Weights of a small GPT-style language model, trained from scratch on English Wikipedia.
Size: 11 layers, width 64, MLP 192 SwiGLU, 0.849M parameters.
Each number is 128 + 24 x the weight over its row's rms, rounded and kept within 0 to 255. Layers, rows and columns count from 0. Numbers have three digits each. The size before them is the row's rms in percent of the matrix's.

# layer 7 attention output (transposed), 64x64, rms 0.202, rows 7-63, columns 0-63
104:146142184151121142140088167114119114141124146112102141140155113133149127165111129148168132157098185150110143109133131146152141129163141158110110084159114160113108099162110170106119095149110139
082:103152090061143136137137122097090136115151098140143111095137152159115182140160126121096122103172156138138097138142114147134126160132163155126128101135110132169095149105152107113153142145097122
107:108113101131122134143143172128068152139126154175136177169120091131128101157110112161145130152141135119104114131169173124136116133164138115122162133131165125164117144134172157089117149149134123
107:161115125179103152133162123109141120154113139110077152141114113124090127168082153117139116140124129143127133085134161171068145139147154110122156102159107121127115122148116171122122090114156136
100:135148116108116165139139114141073126107121143153148066129130110121084132123084109134099135106132113130169120102140113116141098144143160100135187124117128135179175102094163123141128136109139137
100:150149172130094136092120091143113129124131127129138129133117085152132106160109161105127106153181090135100113149178100128132150161155155125129089153083134144094121159159132140100140113161116133
076:103110138117109127147145118122138098123146106109122144177108109161135077145108114141134120101188092134141101133145088101155055139116120128158150088163103118125143131119119131122139158110103091
100:115140163145153116118164112164117109132075150139105109137110127161141157102144158106157132109147128124126117155134052179093101146128139086144127108134115146152162165110111142120118119114097123
112:107127115139143148070131107130137142111154142061120136108120129129150084136151048144147145146107149126111128089106101130131084089136097141147142135135134148131112163144133096123161141123127156
086:185108159150114104088090127127142135105119090153152144156110126132109109097150127126119125076130136143111146125148110147065143118114123113118121110124085115132107176146108163163120147145089099
092:151073115117130137149091076123106163132120120142138126138117123101149150146110148118118103141148131154156139109135107170102168144106154071133095101134102119111085134136148068138116145146160141
109:085120122122158146129155153149148181107097123113164149151127171136142115119151152098117158144146143081168115122127092083134172140143184137113128133108150112112129136152097117141102139147162132
074:105110145153104136156108122089124111146146127133113077126147125072143113128124098101097134112146117138121130139118106099157107127141172132125045097130105084138155104104125120110165132114155108
100:121122097129118156106155098134124168120161145146118107155143112133189126090129122097124134144107123155135125128131104127102136139117134089108140191171126116147113105106116107137081176111128185
103:144150131120094147097125127130089127100124118092155097096118144122146111155127102093140143180116104179093108124126112097152144087092109104098139160122121138134097157157141098144119172128164121
086:118123109115152152116091099120118115112082111165167135126146143121151081118138165105156127180104152151140155122110107134119100131118128115115157123112130138069134101119155058138129110164120121
106:089132171116133106140137165101106103154124088157114144109126083129135118101103092092133153126133118149159159163125106162133110129147169130120135126188141106106130112145111068133159126119143108
118:157097135128117157118085134163132136128157116151145131118089127146154167171136106153127141086119120116155121067112122080101104139153155139131105112173129122127119124135112170159110153106103088
104:166164174144134107156134133115129163144123123112125141134110123130125171137126110152146129155154134112120145092066124142165139096127199161116109142169143132122114123141137187119140127137127171
110:133142138109138130129123135089140103105140147063124115121138136072133104161101151138135125132130117142155117129123119104140117132142079111114116203146161141143109153083123157120079142176133120
080:096112146152151156113125147144183115110133144129111129079106113066139091146148145104130153110163112146132132118116085103139142137161124148153145115122139108121153161116175103100111138147123073
093:122095147180140141094152144122127160170106077172133123141147152127087132138135107160144155126091161126134164153134119138138143149124100144110120124140091156144121151126126104171131185131134089
098:106134111109109142125125108113154114123123131103115147117113114100136168132119082141138146132153119134099123086167128110161131142146111144148091096157187095053094123142095100162109131144150131
089:142174162168162173128144114135135170090142107156146111116110105086111140105116131119171127121128146130114130150160133139101147185117134122158141122143124135138096147120105106129162147090180105
068:115106084151153136171137133139133124158153141143141114080085155152123095118155118087128154162110167118106127114112149094112153130115109152112185123149160139117143154084118124129099168106143123
086:082114104125116095151120160155165126131156155107097118106128132127148098040112142102128146130115149112096136148133116121122131093122080131136081102093089149132139137124145109107111153146114125
097:124158139152120097088152163140117135133109123159173159171132133109145126138125116134117101126115099145108143102139133102056158116158164118130167133146128138155104148084139139093132084108129095
096:155093106096136122125114098088134132108150152134139146111118098107144088112092136138137133156117173052133072115125140088128167125118105135109111125108133172118123136131164101141131159118106115
104:099122176063143131101141160081153115099138131153123155110133138122133109142160129144124131157098111134137129144113128131155121115122183113094160162138123113176113142146058112130110140120134115
115:111140136099183133148130122137104104139134142095184093160125136139137099151154140096173160118089085131124146155168152124111147120114090112175115113130155142106146095120132149111106139150141101
108:106128140124126062154112132107143112157138132130203076137123110109169148153124135148138121167113184087125120163153115114116117139129099100122117117118113090129138142090147126160126137139118143
109:173134089105125162112154126177178120161098081120106161096109121154139162142138138102134168132101144141114123114171099160132124123113134123094104139162127115104138148156122121128119159145091149
118:129080078078130150146118136112148124101105143109177094104132162131096119095113125134110135131131119157085136186124097120155131107124139127135115109108153091178124136120147126156148114119134168
115:070122128149124111145130098198129130098099107147133125119084115116116139104141169155078120159079145136153106114134128112149127129145193129128119144139108148129155110137115134146170119105124127
100:096136159158126128093119117117175100163114144115094121104145127158122103142129147110106139153172128170121151096108124143127173133101181115129151111139124129150120104114210127138122095127136123
074:099107119106104148164140101136160108148128107187169115108175103123134135117139116145101130163104156123107156130163118158147148139124145129126156132154087160117150157098177131149137141096141166
086:102105140137118125131150134121134147050121126137118080125138129149122114132122151082117158092190098104173084147136135134118122100143124164119168157079121105121109122123130132126154156138128137
088:156128138113145100128121145143069096121136119101174132123123093134130134121116105159201136133082126154154118127117112104125155126173119158137084134128116140129190110120106100113161122133111110
106:185111135162168107095108097134134140111121120165135105147127106168071153142166115134152149111126135129117106157131143124137121155059103144130106131129129093130128143099120139117142145162095089
094:120129189158152111144112114197111149136111127157085116104141151106118119137150103114129095089132128139141129083126148136139119103150096151134118110110093114143166129143097180158112153120136151
095:087125124155133112180137127142122129133152120114155133139079138105108120131120112109129146142173097140157133132145105150074131149190172103133108114130115138104145178122162118089119116173119116
086:126139144085150093098132131138118136136093102118152130140123126154153162104137134133118093140152122171102126116127167099154108177089140108131074135146185127145106132126159173137145132112112173
102:076161132159121119111121161103162160123129134132154121126139098122111138144183129115120152124091141146144082084112130140118149167172097148119143114142084121145130164141141093095113101100138155
109:091135147087135128144156112124117097098116139128147105112123128115117109072112096105143115147107134122161125123163157140094170142144178162091141092133119112121121159063110116135159115147127097
092:101125121130106163107083150136132177173155107076115146120157124157141122113106123160156127178143148124151136133144110103174117152156123138094136126095119141145098125119079094117161130112112142
095:132085132124130105107115114073096103145109120088100077142139124088114134130124172157071161104123140126126138151147141174144121163182132149137154103115141103115132107124125130146100151146117128
111:103140055148101125150125141083152143143103105115093135107116133122126127109138093136150132163154165134132180122142135165118123140124157132193121154171097087123126125093123128120123137154124138
111:110122139115152165137110093139127074115136110152096187144159134133126137121134104122117160102124124143111102140075140141120138118097169097123149129184098119168100146154139157146117153156133158
135:143119139125129154154115110157130100145121132140085123148103174100142094100144169102155116082150176113143153139120121143127147141140082135178116163125135145098131069117137127103145095132153142
123:087102155140130134108091135125156138142114138108129139055135128105130104109166139097156146166144121103137158124109100120101108166120110110158072147109137153123110135168104118140147123103080123
109:111141128111130109068134116128132147104148119091161147068163162107107141132151132167134119100109119119079170109106120115140109109149127141120124116094086144113102133130107107116117196146121127
078:123156070090121102142124149119100186096106137126143140143125104125097119147141134166118131122147103093128147160146145140119125063142172158144133158162133137119107190133134129147142144125130107
106:101183156133121133104134100150096163120154126071150151122177094140113139138118133125126124051088138109135131108119084118124130087095145129115136128119158130154150132124113122102139118163115120
065:101096142122127139141160138121068096111115153144118121135155133135128103148103111135104113107140156184121120109106149143118119107114161172166119142140110153150164136133120093100136066112167164
088:072141084088125106113140097175142106143135110107148153089125126121097101111130157151165104139154120142123133117101153094141147148121095126133101093129129085125108096124087145112145095167142122
143:113128159117114165107127140126132098118110144169166135120169106141144128162134113141161093143118095122165147108103130115105100153159148157114147125113083126096136173127176161133151091138161100
077:139102075117102128109137110130106128124121150079115085135167183137140100107142127149093126098113177122136144110105127079146145140089168146118103097129114141113161154094114112136118110112140154
# layer 7 attention value, 64x64, rms 0.273, rows 8-63, columns 0-63
104:129104120126082139149135143168131153095185180132174136150090133128134137115120121141093089094103094139143118138131115118137159104139155180136125136120168092126158116122142122121164116152116098
097:136136123117168133125176139083067175085139125139137130121140108164112106101152123090112132119118121117111143094145116111137158138127118141140164166145148138134148164105128146157184115132166102
110:131143090122195146141122125107142093168104091153069141116153112143123133116143108124142117145111114144130147090113094180139132162107106106138118130112138149158153142100144145146149095110082119
105:119081106093152118115097101168101117120133150113138165085106099150120120130116135106113102059165123159115112139151129106149145101157112172150168144149133137126111134131090165137161126127131134
101:127118148153137110135095140095122121142102123123085118160146054103138133171182170154109127161110150123123130101114121112111129094113171113126168125140157142143125139093111183135135120138140125
083:093151142153164118163147144102102074123171170109101097115095126120127119157123140131105080119137127089126151077111139152144150101122151120124106101144140153109127124109128188114122141095121132
098:143115133117116130138118099125157119142118148137108123142095095172130174101110179125107112108116115152142127126114147126187138085100117106184113120141123133121098124126111177103113132084074137
108:077171129143107135118172140152110144108132116100167144113157174101118099148112120117085147166133137109107132128082131115122116127120156111103144143052125120140123116133130111175099132136100127
094:114177118107100100140164124100128148132178139095080099173110123140131173138129149127135142099154110121170111114128152144130128112117174164139095110115102127142113143159152160093119092111123126
096:113144147117114091172116153157144147124105161173080091162144133121136151164130128162146158131125065108144134124143106130139133095128135162133129113117165114161140127140102177112122137144112084
106:135073219122140139111079135151171166094118156136121137132106129155142121092122130112081117116114136095123146144116141135142112142118130114126127151120133152136143114114138130092097162110139169
092:094138129125114088114113122147134113166147152150137145102109141125142117200107076137126118107138126127169143116186093180105129120126119102101136106177157115091146137139113121112137133152123146
097:110138103153123123120115100173071140078086062131126126145110153158139117130107133116095153094128100140105143150097152112175111142160120116166133150114114121124100157153117134146099132133135113
099:080136115139134133124160161167107160068113121126127138132133134079139094162119155140106142125141102122130105135111147099130079137155152141128152169083146109153102125126124155183124159152120122
092:145105148111124123122134133116164140133099144113108107127161142084169129138125117124129130139136122129090101154141130101161109062125099162122154076131114154155096132124077157140076132171109124
106:113102103129079140127157149130137113121141180126079090106127173150161093105135112160149164151093129123145144134139107177136102093124104109152138096147145108147113164126113142116145141146095139
102:133137138125133116129155109109105118122167096101127127145089143148142121135152129148120109127161114100167183092151130171086129172137182135123113112118102125128185095148127144089120114086123138
108:143120159108111168166126132092121132137112135139153124109129155163116082133158138108140140149146128165138171089149113153087114167128139102143150152101153132166187137120144117104174110105124110
097:103128138180152136123122107133123108135127102145110156111132102113113155169127154100127140141178089107104105126113144086158120173138098123090160135111108129126088118150124111184129160134166157
099:083132164129113141117136128151160150126166145131133136116141118094135173139132146148136087119120118082131111115132096117123084090128122102083168107107115150104131095128108130174086162132115174
102:106156124112069105086202145117158128088119168088139135147132146155149173126127132129147142132144114138154150119115170144130132098168111153154110143096100113121134162149128131127121132121148149
101:142141141144123114141156127138128123147152110148099127111124158079129101141127088146125164208094107095104132135101104149106145157130153109092124131133179114117178113102161118131136134116133093
097:105105123094086102123188164123153120123138163140079131114144094127145132132110158140141153121097132151138105118114104145168125089152114186102121109092147114136114132152129164131122124111116178
085:096135147125090112068139148168118152089133138145144147129112155097144131087068134083146139134110125159119119136163132147126111139143116120124157144112118127081149105149123087140090109167143111
094:115165141162101095124118136146141163138127126127148110125156158124124140121085113148144130143123135077139100129115145130119122100086123087133124114158097156083127103139132059114084171155153141
097:122120152101128157128138124142128123091129114120107108143146102129122113096144128101143115053105123154152116110139074096142133176076136142126131145107119136147118157119132201148145114111089134
104:104151123163108061136119171120107150129135135135168133139163118104122150179135139107148139159175110117105121103140118137116128118116113142076148135127102154128150111116118132109111114155200107
098:128113122149129182138147166153105146049147153154129135142129156141154140140125115131120116100169113093160138133079128153132083142136103128123096166103129093141104135151132120132116158148109158
098:160118150146156082139148153123136127138148112109104137158149103123114129088120144124117126143133140111102117146160142064151148112115125098104100103180149120106091105185145135111096171150142141
102:101133135142103073109160115101112129149124166164141074173147127115120109159126137105169157128153102136106136123122112125122113135126133113119147108151114142102126142174103141152151161151177076
109:143147085146139130121157108099125140110145097095139134154109165151143126120136135156093129184111103133122147127082151147141086125153117112179135114110130126124184125105164111119100110120075103
110:117123133112125105126123101194123141111139198158129133148125115129103134126080119131068116091160149143112108175136147090124135119145116134144132165158161126130131112120117092126143148170137103
099:164075170103134149080097112123117109154110172132144162126111147161155117153079125165145106137132140119177125148128122150138101131160122123156155164125094145116135137139109132103100129101104146
105:114090129098136201151104129155153102155095127148086133153124124130134134125119116157151053122093116147132105132113133142137119099110130094137146146098148143142138116072114120146126110147094119
088:116126138109110106081140134136108119121136147125175135124158157153150106156134128137159090118095132180134177138113097150111117124138110144175148146138136145154173166148108115134118098161122070
097:097106130134149139133078154155142139124144139116149143094107094118138169110124157131078111071144128091103108145116125147162132112156161130097153139153105103112070143141141137106105103138151154
091:151141106129103076111165143084132111141145141101156117099172143123134086114150125121105154149140155142142144120183121085095115144086136146096146079160130146121138117149139173131146141123131135
106:140148100081081120140168149095136145132172139105134124158106109125118173131114144115097113137140114143092086126138181096136160099166152165126117099144134118109115114139146132096130082118134147
092:098134120075117186074114135091157123179141107103132171068100110157121149123106130139144134112120139125169136142117128153102122115125155123142124130098118128114110092162121106097118132097122128
100:114146198134129110109087124132143130146129192133085113111148140133152121113128166129149129123096106107151113109172084141147135105092132105129176105158147148130114144141098165161122126120119117
093:178104149098091128162148115120092142128131158150085107174073130138125122138128126154114134138117151138117113138111165085134143159139162130168131123128159128159145093122127137119163135114158074
102:117126131110078141081141139149141120102104122116154106118147151123128128098135145113120097101060099126137124119105099119116095151100132164099120159083150124110089137106107145174094136097104109
109:124115131117101111124139189140146138136181200139104142099138131119174122133099103121144145126124092143124102141133063146143140127095122135117151117163153132143114134171122163103133126163109122
096:103120139137115141101164128112148114107055158125122110100143151123150082131121096131110173164117149117132153120085150135091134119100137161147128123073127159116114123105089102143137129145157151
102:143104120142146104131140108148136123175122125161079169112118123105112214139139085113143152128158117118150107152154122123138138108161123136112118132141137112086099164159117116150170108127149106
104:137169142151131165126148086134139125176126128157121109110133185153167124113106086132152131173102122147109126127117133173154136130147092132135125106139121129107151145126160070163134100147108095
096:127115099110146164141146149114112143110152130144090150124114139167130122170091125146115122102136076088176133141103155164176127107127137140160113132110132101167113114150129070115115103108103145
108:166106140151144139125099107115169093177117078146139162118111105134125164133128132140136135145127148127138131136159163143169140098125082124091141082139094136102145111118157072129100125141110153
104:135136167161093118104109105137155123158107144122108112161130133128156137150128158175158125184133152086130150138096152145113113106108125096142119120112078121120103084140105107142071143133140152
106:115135146132108130148132132173155148102162107084150146132163139085109130159143110122104116118148141094147134139067116083089118141132152143132106135060098134135145103162149110143137147113130155
091:129136185145151143143124125147088159129171166113161139145147115161129119109135142089122104109132131107112108113151099136120139141158130152144163177148110115163127183137158131121175088138149106
105:121090111115123130128103123142135143120155134067159126136146118150065072119123112112093117114121133099116125142110132078098131120110163125175159123097129147165121118134130138123150153109131189
086:114102118136124167096078137172130093126124148145157144073138132143102125118130086152121104091117165159161139144178118118112137140101108139118143151130153087167124132105121121154150166132099125
094:157110162130099142145120114116159105147137163147081128141153107121129109137079073150132111182122137079113113137083140113109140146109123122136116105118127160109166077137154080131128139138126132
114:112122138112133129127149168099153130119151141110111120106172093127172107163178132130139092109127124142118165109116064128105122143086143140117129097137132144185121125146087172136122146129091125
087:108105160145112094126074125199137140128127158137162147115113139125112150152098055102114120103152124157132118158144144087084143151129138135136131151098135122142144109131121093099140146130128114
# layer 7 MLP gate, 192x64, rms 0.242, rows 0-33, columns 0-63
106:124149147132155074122129076081153090169123169129134149119147116087141121153127100118143155120130124103170096115128161153187130166137125148122133141140107109160145147111147108135139117165122136
103:091113115136104144151159109124095122169123143076090117140119151134122130119114181086159138152147164112141109149111114150103101100117155148091112146095119119139169148120109120152173135096132097
089:112165159118163143153149145163148109109121108172111126115153137118112187107128134097111131151109126096108095134147139152147127133137068140149094127166158149172096103111122131115128099109135166
104:092098169115101099132094138114126137160115135127119121128177141155129115126106151118155123128108103095115107126110144118103117134111150104081137115146190149134158113195123104144122176133090117
106:156169122103075111138118141135143083081132098135098087140122111123153118107141112115105105101144135104126183161138135154151111120167121147065112100105130105154129134115127117134097098117138109
097:136108140158075160143101119071173094159138175108124116109153127134130165117104125155158115101128134109141128126109117150149098137137152119143104130107127180130110120111157138123101183100118156
097:133110185124141116120147094093136136150187140133162107132142168111094138133131126114117137171126124110163101136098140130104086081103121139131153149138112107104159137140170098129165138127166155
107:119102107111156168129149118137129120158152092161114105145179135130109123144110144151152134130132117097101077164130072176126121134153139177175130099132137118123135173139133118105120137117123167
104:138137133117118114153108100143128143120138156177125168136154132087124114138142111128107100159161184136098094147111138120123076144126128167098123097109174124151156120113130096166134116147104080
107:139121157095136135119148148113117125147176101101138129145133141120129109146144140181116099106091110113109098140179089129159124129145115110112146128119126133129079115110079111141147133103209140
107:105157204104100122151143123099142124083136098119137154102114134127124118140098098167083117147105155143136107175106087133105106118133113105176113125125162140102144133128135139146150090119131138
115:101123130169127085130113121101100116130113093100163128149112134132101157113124154133158099101163096107098133106158151125136090168147102172141124107136120120108143148121136094136089174093155160
096:113089101156159160131136165145112124139144096124158089108170131106164132162131128120172110129129136078124116145145167142128100137116187121170104106161135083136107138136122113147093133133131144
094:115162160086153098100133106099158168111143083155134108117174092135129109138118124157129131110120130082118148094153128149137103126156152121162130134123136142128146092156163107158081116142128166
103:130156120106153139178121107145151119177080154136132134090103103139136128177115115127130160117105117187119137121101128169107111144149145135134131122079117081150131152088110111124098156118142138
095:152166144148128162145102141134111139125140105134141133074143117096133059149128094160126129152101117134122129110157133082106119075158166156164140122113162139115097147134149144114132158105143102
110:156116172134126102162135087114096132151100122114140154145162100131135127120161144105125130174123119129176110143140129060129112098149094133125143145141181148143143150129115089150151147143168116
093:113138152135130124139113113090104123185133116144177155123135105117114113132170157135121150139141099134108137121096105152155172132121142113121137192123167128103184135108125138185124119161141148
090:152136153072113176158108131114140154131143107116158134107120070112104136116172118106137174137126104109108141111115114130139120134159169123111168122160076126161123139173129153136118127158152136
098:123133168118133126106163147167144116097118097092147083126136146113164087139069109140132150146141159118121122137132159078085133150139094128127123081153160102116095125139111153154128135118150143
093:146138152138127122146097163107165132117117116097156105123128143106097185152100146145126121147153129072058113095126135153095126099083154114117169152109140152143119124099123125137127133109135102
086:127130113094116135110128119125109061114151161099098150132175131088092159090146144169133108116105126123108137130084143146086134113114139161126143149116180139112110095090138150115155109121130123
101:140129123153160152113095132118129118116119133127135121101124176102182144176120125145115134176109132134112139142111099159108050114089156155140101113117132136170141149119162106115131147098150105
101:188103107122136099143155153101129159146076136106092099119162107116154118105160144126144145120122115112113149137131147067135123161142134174130135108120111098127179125127117156140127122092141085
100:100181091130102098145092112096088115138147097121148118166089125108143119148121129117132152148127111150168139087141086103112155176105114090112115120110162155134127163103121160137126139117114130
099:077089103112139143094140118147124114183139109091131111148113071170149121114118125119118143122115166132105164167146143094113154151124141155109137126136157116103179151158106141141140130129091124
098:191140117148129076135119088147129129156120173145159103151136168102115147122097131155151148108091154151086131141088143125157101158130133130168113135101126103122138150145121125099108134101148157
102:101091134116111164102157161151120137150124108084111105119161148162139155158094114155124147133118114133136119127111096108129145125129156120119096111071168133148157089143139138104104164157180105
104:131164121084092089105133092122126113134142093132140136132148142160157094119084124130125136149123087086133131148121114148141145109144121183158144145130129098147158135196133109148094162122104123
107:151132141154053108128085091087108132139158136157124089152147113147152131153096155108128133111125127094157107130115144111091138106082126125168103129133124129161122126098094095141115146149142112
108:162131158117126125130135156157120161137122164142080112137131094082101106137092162103130124135128140123069109115112123129149061125084153156112132119106145120079134161111130105125098132105143136
106:119125160152093074079138119137100120127149155062124116135125145139114126138146169124116161122116132088132148147154111136118131121142132137125148114103102131135198144154082107143143141136149173
096:146137147129145154156157129088121110111159120144122155127118121104125117117109099106174142094149099158127156134177105110140136108099143159131152139156129167123083108114104153141136160166162069
109:108122121158143158189117126127130127109119125141164119117151119134164151176131137137153134111089091109122133094127143091141100090159104097128093096097132155092099160125100103132148134142170105
# layer 7 MLP up, 192x64, rms 0.247, rows 0-33, columns 0-63
101:182103116159133130151134109148100122106120099156190137118101091128096094147109121107126082141106114117120163160079120145098104149149085139153109110144111138136153118149141094145142130130124159
104:141102144145139160142135149129123112145147099144118183166158165088143171115122118095154104116142151106108119156152091132125115134148121101098126144150184114118132119164147129116149150123107192
091:126111131087098088120163074139207125128151115160117149121121120111104142179125105079117139130159143134117130130167132129110145177151113123123125152132135116124131171150128098161130111128132145
102:104131138124148089145131119154142177133071133127135088132081138115100096145126098144142157138111147114155105125108109110133148171066119103098090116127159131170158139119102136133115099115139110
101:124161088133152141109136116116089090157162115111152124125084129151109140085095163116118096142137120118127083126171141099170150144113127119114163119130137124115157111155108163089126087107146099
091:072141140117134123138129134148144068121124135158114100156114139102115125131105071110101174142133115178141117130082119080110110125144128129114138109148128114138143122180147133140183102135108114
107:174128138132134126127125120113109121142177159131125074112110117133125111094148161109132100143088165146125118149160149122142102114114143141125145114194151127151153164180135156111177157119107120
110:102152126108116142144094130161144114107128105148151100132142069133161167102163151138127133107145139109135154126131144137136138131129089159086097144117106093120097163084145117130088095096088155
102:126131141125138165092131117121134132186118126135107099118130185100129133149100125141095102163125133126104112148126167110091123142126143199139134122126139161105136131078107149168144154094093126
097:142104091110108135079163102115153096184093147137141118106135095150131122134119152110114140111107154144117152163146135181109095144147095159119126130107118078135162103166129111145148122100134129
112:123086140130117129127203111149134104108124120134109140157141118117113119139122104103136171162159133142163155134089180113121157135097122151118101124118134178103105148108163136139117141136113187
109:143175181139128130128098111131108125121156117159063122133117107091140123113126129137113147139107132145163157111133106126142145145124142151176110098105123159141084141114108128165118160096090179
105:099121143125114117143111109100106135097126144123129191091101089118093189115174112085118110118169152139124129163144112164125135095142135099137147155138135123123164120120085107105130131108154118
089:114137100102110106145131158104110117120117103188147148106113144142174124131108124094165116125136123070128148136149097123165145117085133094124178134100113148130171116139135132082093141124147114
093:133100150120090133134079100142163134130135106144124142146132122110121128205122139155114125122152154143119135127113068112108120101124096149160142123101154128122174175139093116104135121180123151
100:139121135132166119130166108103126164147160129169124152191121132103143048117167131093117129140106138126149158119155107143118113105136146160102104130160134108143147107100130092123151128100130149
106:115130110109139142090147069112144121142098119119112127140145117113106105147108111144176119148112141119150061131127099115156103107123154181139129127128175100168143146090145149101118122100091137
090:113147128119077167128114122139099149132138114115156112141128073127154145097093137125112125127147151109135105118133125077128106127099163116112074187128127097116101089142178145087115131121123117
093:145116146150100130125121143127114183124136116128132121125139132142117103167123097141102153126152112106151139194071136151108122086110148167091131163112113161130143142118100166172118145133154162
100:093163086093114108092121129161125134142144128130162097139116090150109125120127170085121120143144098132124103135077140134137150125145152159100134179098107140093128134094152140122136140173169137
103:115124127102155170143109137096163126130117118164164119155128159115142138131135172092160166191119150155099082143151145140127163098127147120130171151117114115138127107112122100136125144177125155
089:158184122130118109109097147095153108111086133146147106128136130168132156104141141111141158162135106141112109069130126147151102138151119141092100152111092180118165161122142105101128127116105149
101:151155099080137134152129103133140092094113094116150148132131136126138113156143141126167146169123111112158114143143100177110132173159094130130158156094157115135127102138109105190114098102121117
092:129190102122120120119146109137118147149121137121125132131106126103150120118129144125108075158093147131107128158121101086080133125151109138115124106159132122084157119091093107099106142074184129
099:090141159108128137075126116127137121092111118108107165146154140124120155134165119138116136106120124153140128113171133131165139068117096158082148163128136075133097085154106107147129115132104146
095:093083087124128086121083137162114102160122128158105097121137145107092094126098094118170131130160134126157088124117147153120111152100097178120112153134099140096126103145153126134139133152117117
088:112125127150133111096110115121111134124106108141184154121121086129155134157161129101109094153116152096173107116141101162170092144166124120092132110118152138165098148110125097078115140141135099
093:128139128150139130117143104133127105112147124103128150161180160175152152126092147134093135154107110081130131153099101133153137133134167113157080117119123146189091127153112129152085150107115116
099:124103106181126140123131118077127134139180114160125145122135118139141132174160116111133135138132133147121160118106107170122149133137141120191102136136124143123086149139089103106138172150165176
110:115138121142133118119096109111131122128156131161148139176118136100225114161134109126132117114123175117127126159124131136144113114107104129077145180088100146143156118114102111163149118118128129
113:124086092151119108123122130114171102159128124111133118134108090126128144155116136092090120119151149155148162113131101122148108142140132089150127134143130066102105141117135129118063170159163163
102:090134082137091134112125143158118104141141112140163143173092167117147122118116119159086090156181120158120102118140098141113125176125101152145156118102099121145125119115101162118089120135140139
107:131153141152132106146105109125125131115131175113195124110098131113136094119076107114161150116110124153134122139118158136145129088142155106167081103168093139122102081121149164106114117133141112
109:126177137115165075118141160133137090114105136143082118150158123133153088138132128152100176173124149109154142095142109087118126147114101115136092107127119163165111116121109135122129142130123081
# layer 7 MLP down (transposed), 192x64, rms 0.272, rows 0-32, columns 0-63
095:113114118049088135092134161086157106120112100109137132146131120126131079124114074135095118119096162091118124110167105120093147140134150124142119132157122148155137131104140124124121110151087131
096:113147096161107128164107106147130118134135125150115111122113117143157104152209151149107124130093114135087114101128149162135153125109124146145132192120105134140096129153126112135101116143170078
090:127089157198122137152089141137116169125125121120142160147115158138148115129097136121160116147108109102139106157049119127175146077142157126138133119109145116111119105144124147120101120121111112
105:147127084160123152129145119126101136128116105135152144165157143142141112142119138137091140103183161094102108128102151140094157130129107128170101146125161160146087093081154132159110091110143130
102:118123124124110121151102153114154126106103168092127139085111133126105133119144136170118103109100158126128161133148174111142152149144107116119135087126133166124137178087107141149156107052142139
086:115141156133128143128115121126121138140148146103157140133155092127097129168128153141183097080143117106114129132086136142155178107154119156139131085122147099108119092137115090115139191131170132
106:113145151120092157138141135147121133166170122111108118144125136108108139083155123178154094134117139129108103150109120137110165164090104156090132169148155113166133128148112078118140157120097093
103:135111094111090121111161143130126088145150136181203114109146115146136152173140118096148169126128090095120117159134135121154131114128134124084120101107101126103145146135096138115117101113120093
105:138100110115147073132123149080120138147136134129123139123110106100117120120126137117165165109158117156112139124167127110131101136143132099118155152185150101142142094157097090084130188100139148
099:121186155130136120122128131116137133130115096062119078127150113180142089162129130116137125117151150093129137169121149101131069106117150079119114086149134118113136112131146109125104157139130116
111:107116116103111165099131170126103160110090129133150141133095159084136156131156153143115078136164175111090156144151142134092138144142140124135161177144116125124128156103116082134124149154119119
109:108156084097135155140177126128108115103119131143140119135104104112119133134164125145136133138155106074084098142161157113149125193141128098127122143109116126129137123161087166129115116140151183
106:129114157146111176138102130149084093127167142139118115125123168111148142102070135118133127159111093144141127147139091130125113129121144157192114158133151130139089113148088118151095113089136113
088:105084090128134158098121131164088148161137171152129171118124082150117145139171116129166149114110103153110099123148120115104162127099174119129105129114159157154121139134121155141108109149099151
099:100134136169124134135116127111159130107113127147121101102133110137144123111105126109127132161143143122119145128150138113168154086093092072118090140134075131170165105086137151138080154094162136
104:149142132106138092138120125166109168084139120153112137105111110120106136184142092130114167115103136107131116120129114113110117141121106202103106138085139153141098151121174094136137165110149128
106:087138143124139093119141157104154147155111096153112126146119100097115103145108118111153106127087120122145121160136127119160130128114131145147130077140181065129125120079171140106126104098118091
095:131148121155134139132137052117103090149127117143099140105154090151110141117118141146107150116120155111144180123127112108116114125103120162174103074163140112168127145105130102139154123101091139
093:121161106126126102103128141106107088141099121083145081114088139152119169098118123108140130147165136165126143160137136158145107152116108174143090186145096146132120136129112154099161116131109115
093:137107132125113118136106127121135100113163129117130176148107082112113118121126113196122116126089110143120130143134090145093165101109151152121072124106130141105106091098159142133156089171153136
092:094114147115140134143079163156122120128114130101135150105138123140125128110146120085104097128126128137205133137168171131107148146154119137108106144146080108158118137131086154081153125100102127
089:140128119150106141168086157149128127143160163090101132134120121107090124127122131150077133125105150117107114102130169133084098119113085141154149116087107137120154133160098077147144153094138149
092:120139133146109113096142130099116159188127079130127110120091155125139116115121124138113114073098169137075108129094091106151113087140144118116130093108112122085114159107119142098117126138163126
091:110086127106111146068145133152122147134104110190108151142132178103132125149095130119158112082118129143113103155141112116077090135120143143130114148148137136165104091105131104139099125117152149
104:182163120102146117133158120144103103148140145097118120101127118165082112147159135167083145137130114130136138104159152127077141113138089137147073097101104138133113160100118115164117143113134119
097:144121118142164140144147111107120149092150098132113162120140119082118150110122157097164095106164083097161135113113137142138075117163126132118159143154103162166115112159139155123116175105133123
090:114094135137153120144132146116136141109087103154095092153105118127103130115145110118147135126108119176072108155171105162080170127113122162125130112132091108117148101139137147182144104155107119
094:140137151115169115108133125094111159119109127131118107108160079117139146162142130115132161134152153155116128146121129152100124165128098150124127185127099075099109104144176088175125103154128145
098:128123134168099103149087115144116126098098129133124118150108124126107112117144115127111120132136113142135125178121140104084124096149118127137084159151077066109150130130083089129099124174138170
109:085128100147155138124120122114094124168141146129102101160114155097137082141104110139194127130153143099117137102140137094129153114105112117078146104162137095117125092152106145136076107130122132
110:149106149160110114177125146119163101101136118120134192115154158143114098126166134088100127139153126104098162138138132137063169143113128115147138122130140145146144147146136105123160146093088134
103:103137159120136126105099104134138132123158164119115190127129129115084099124090122148127124136132139145118133093089111145104122135115133068128162096110113098135100091147173070143130123156118156
102:131106172115137097108142105134116134115141127147099137128114128141150126107162113137167130091115123156076136121133127120111132171138159150113153175078132097139067151135108148099134081160115159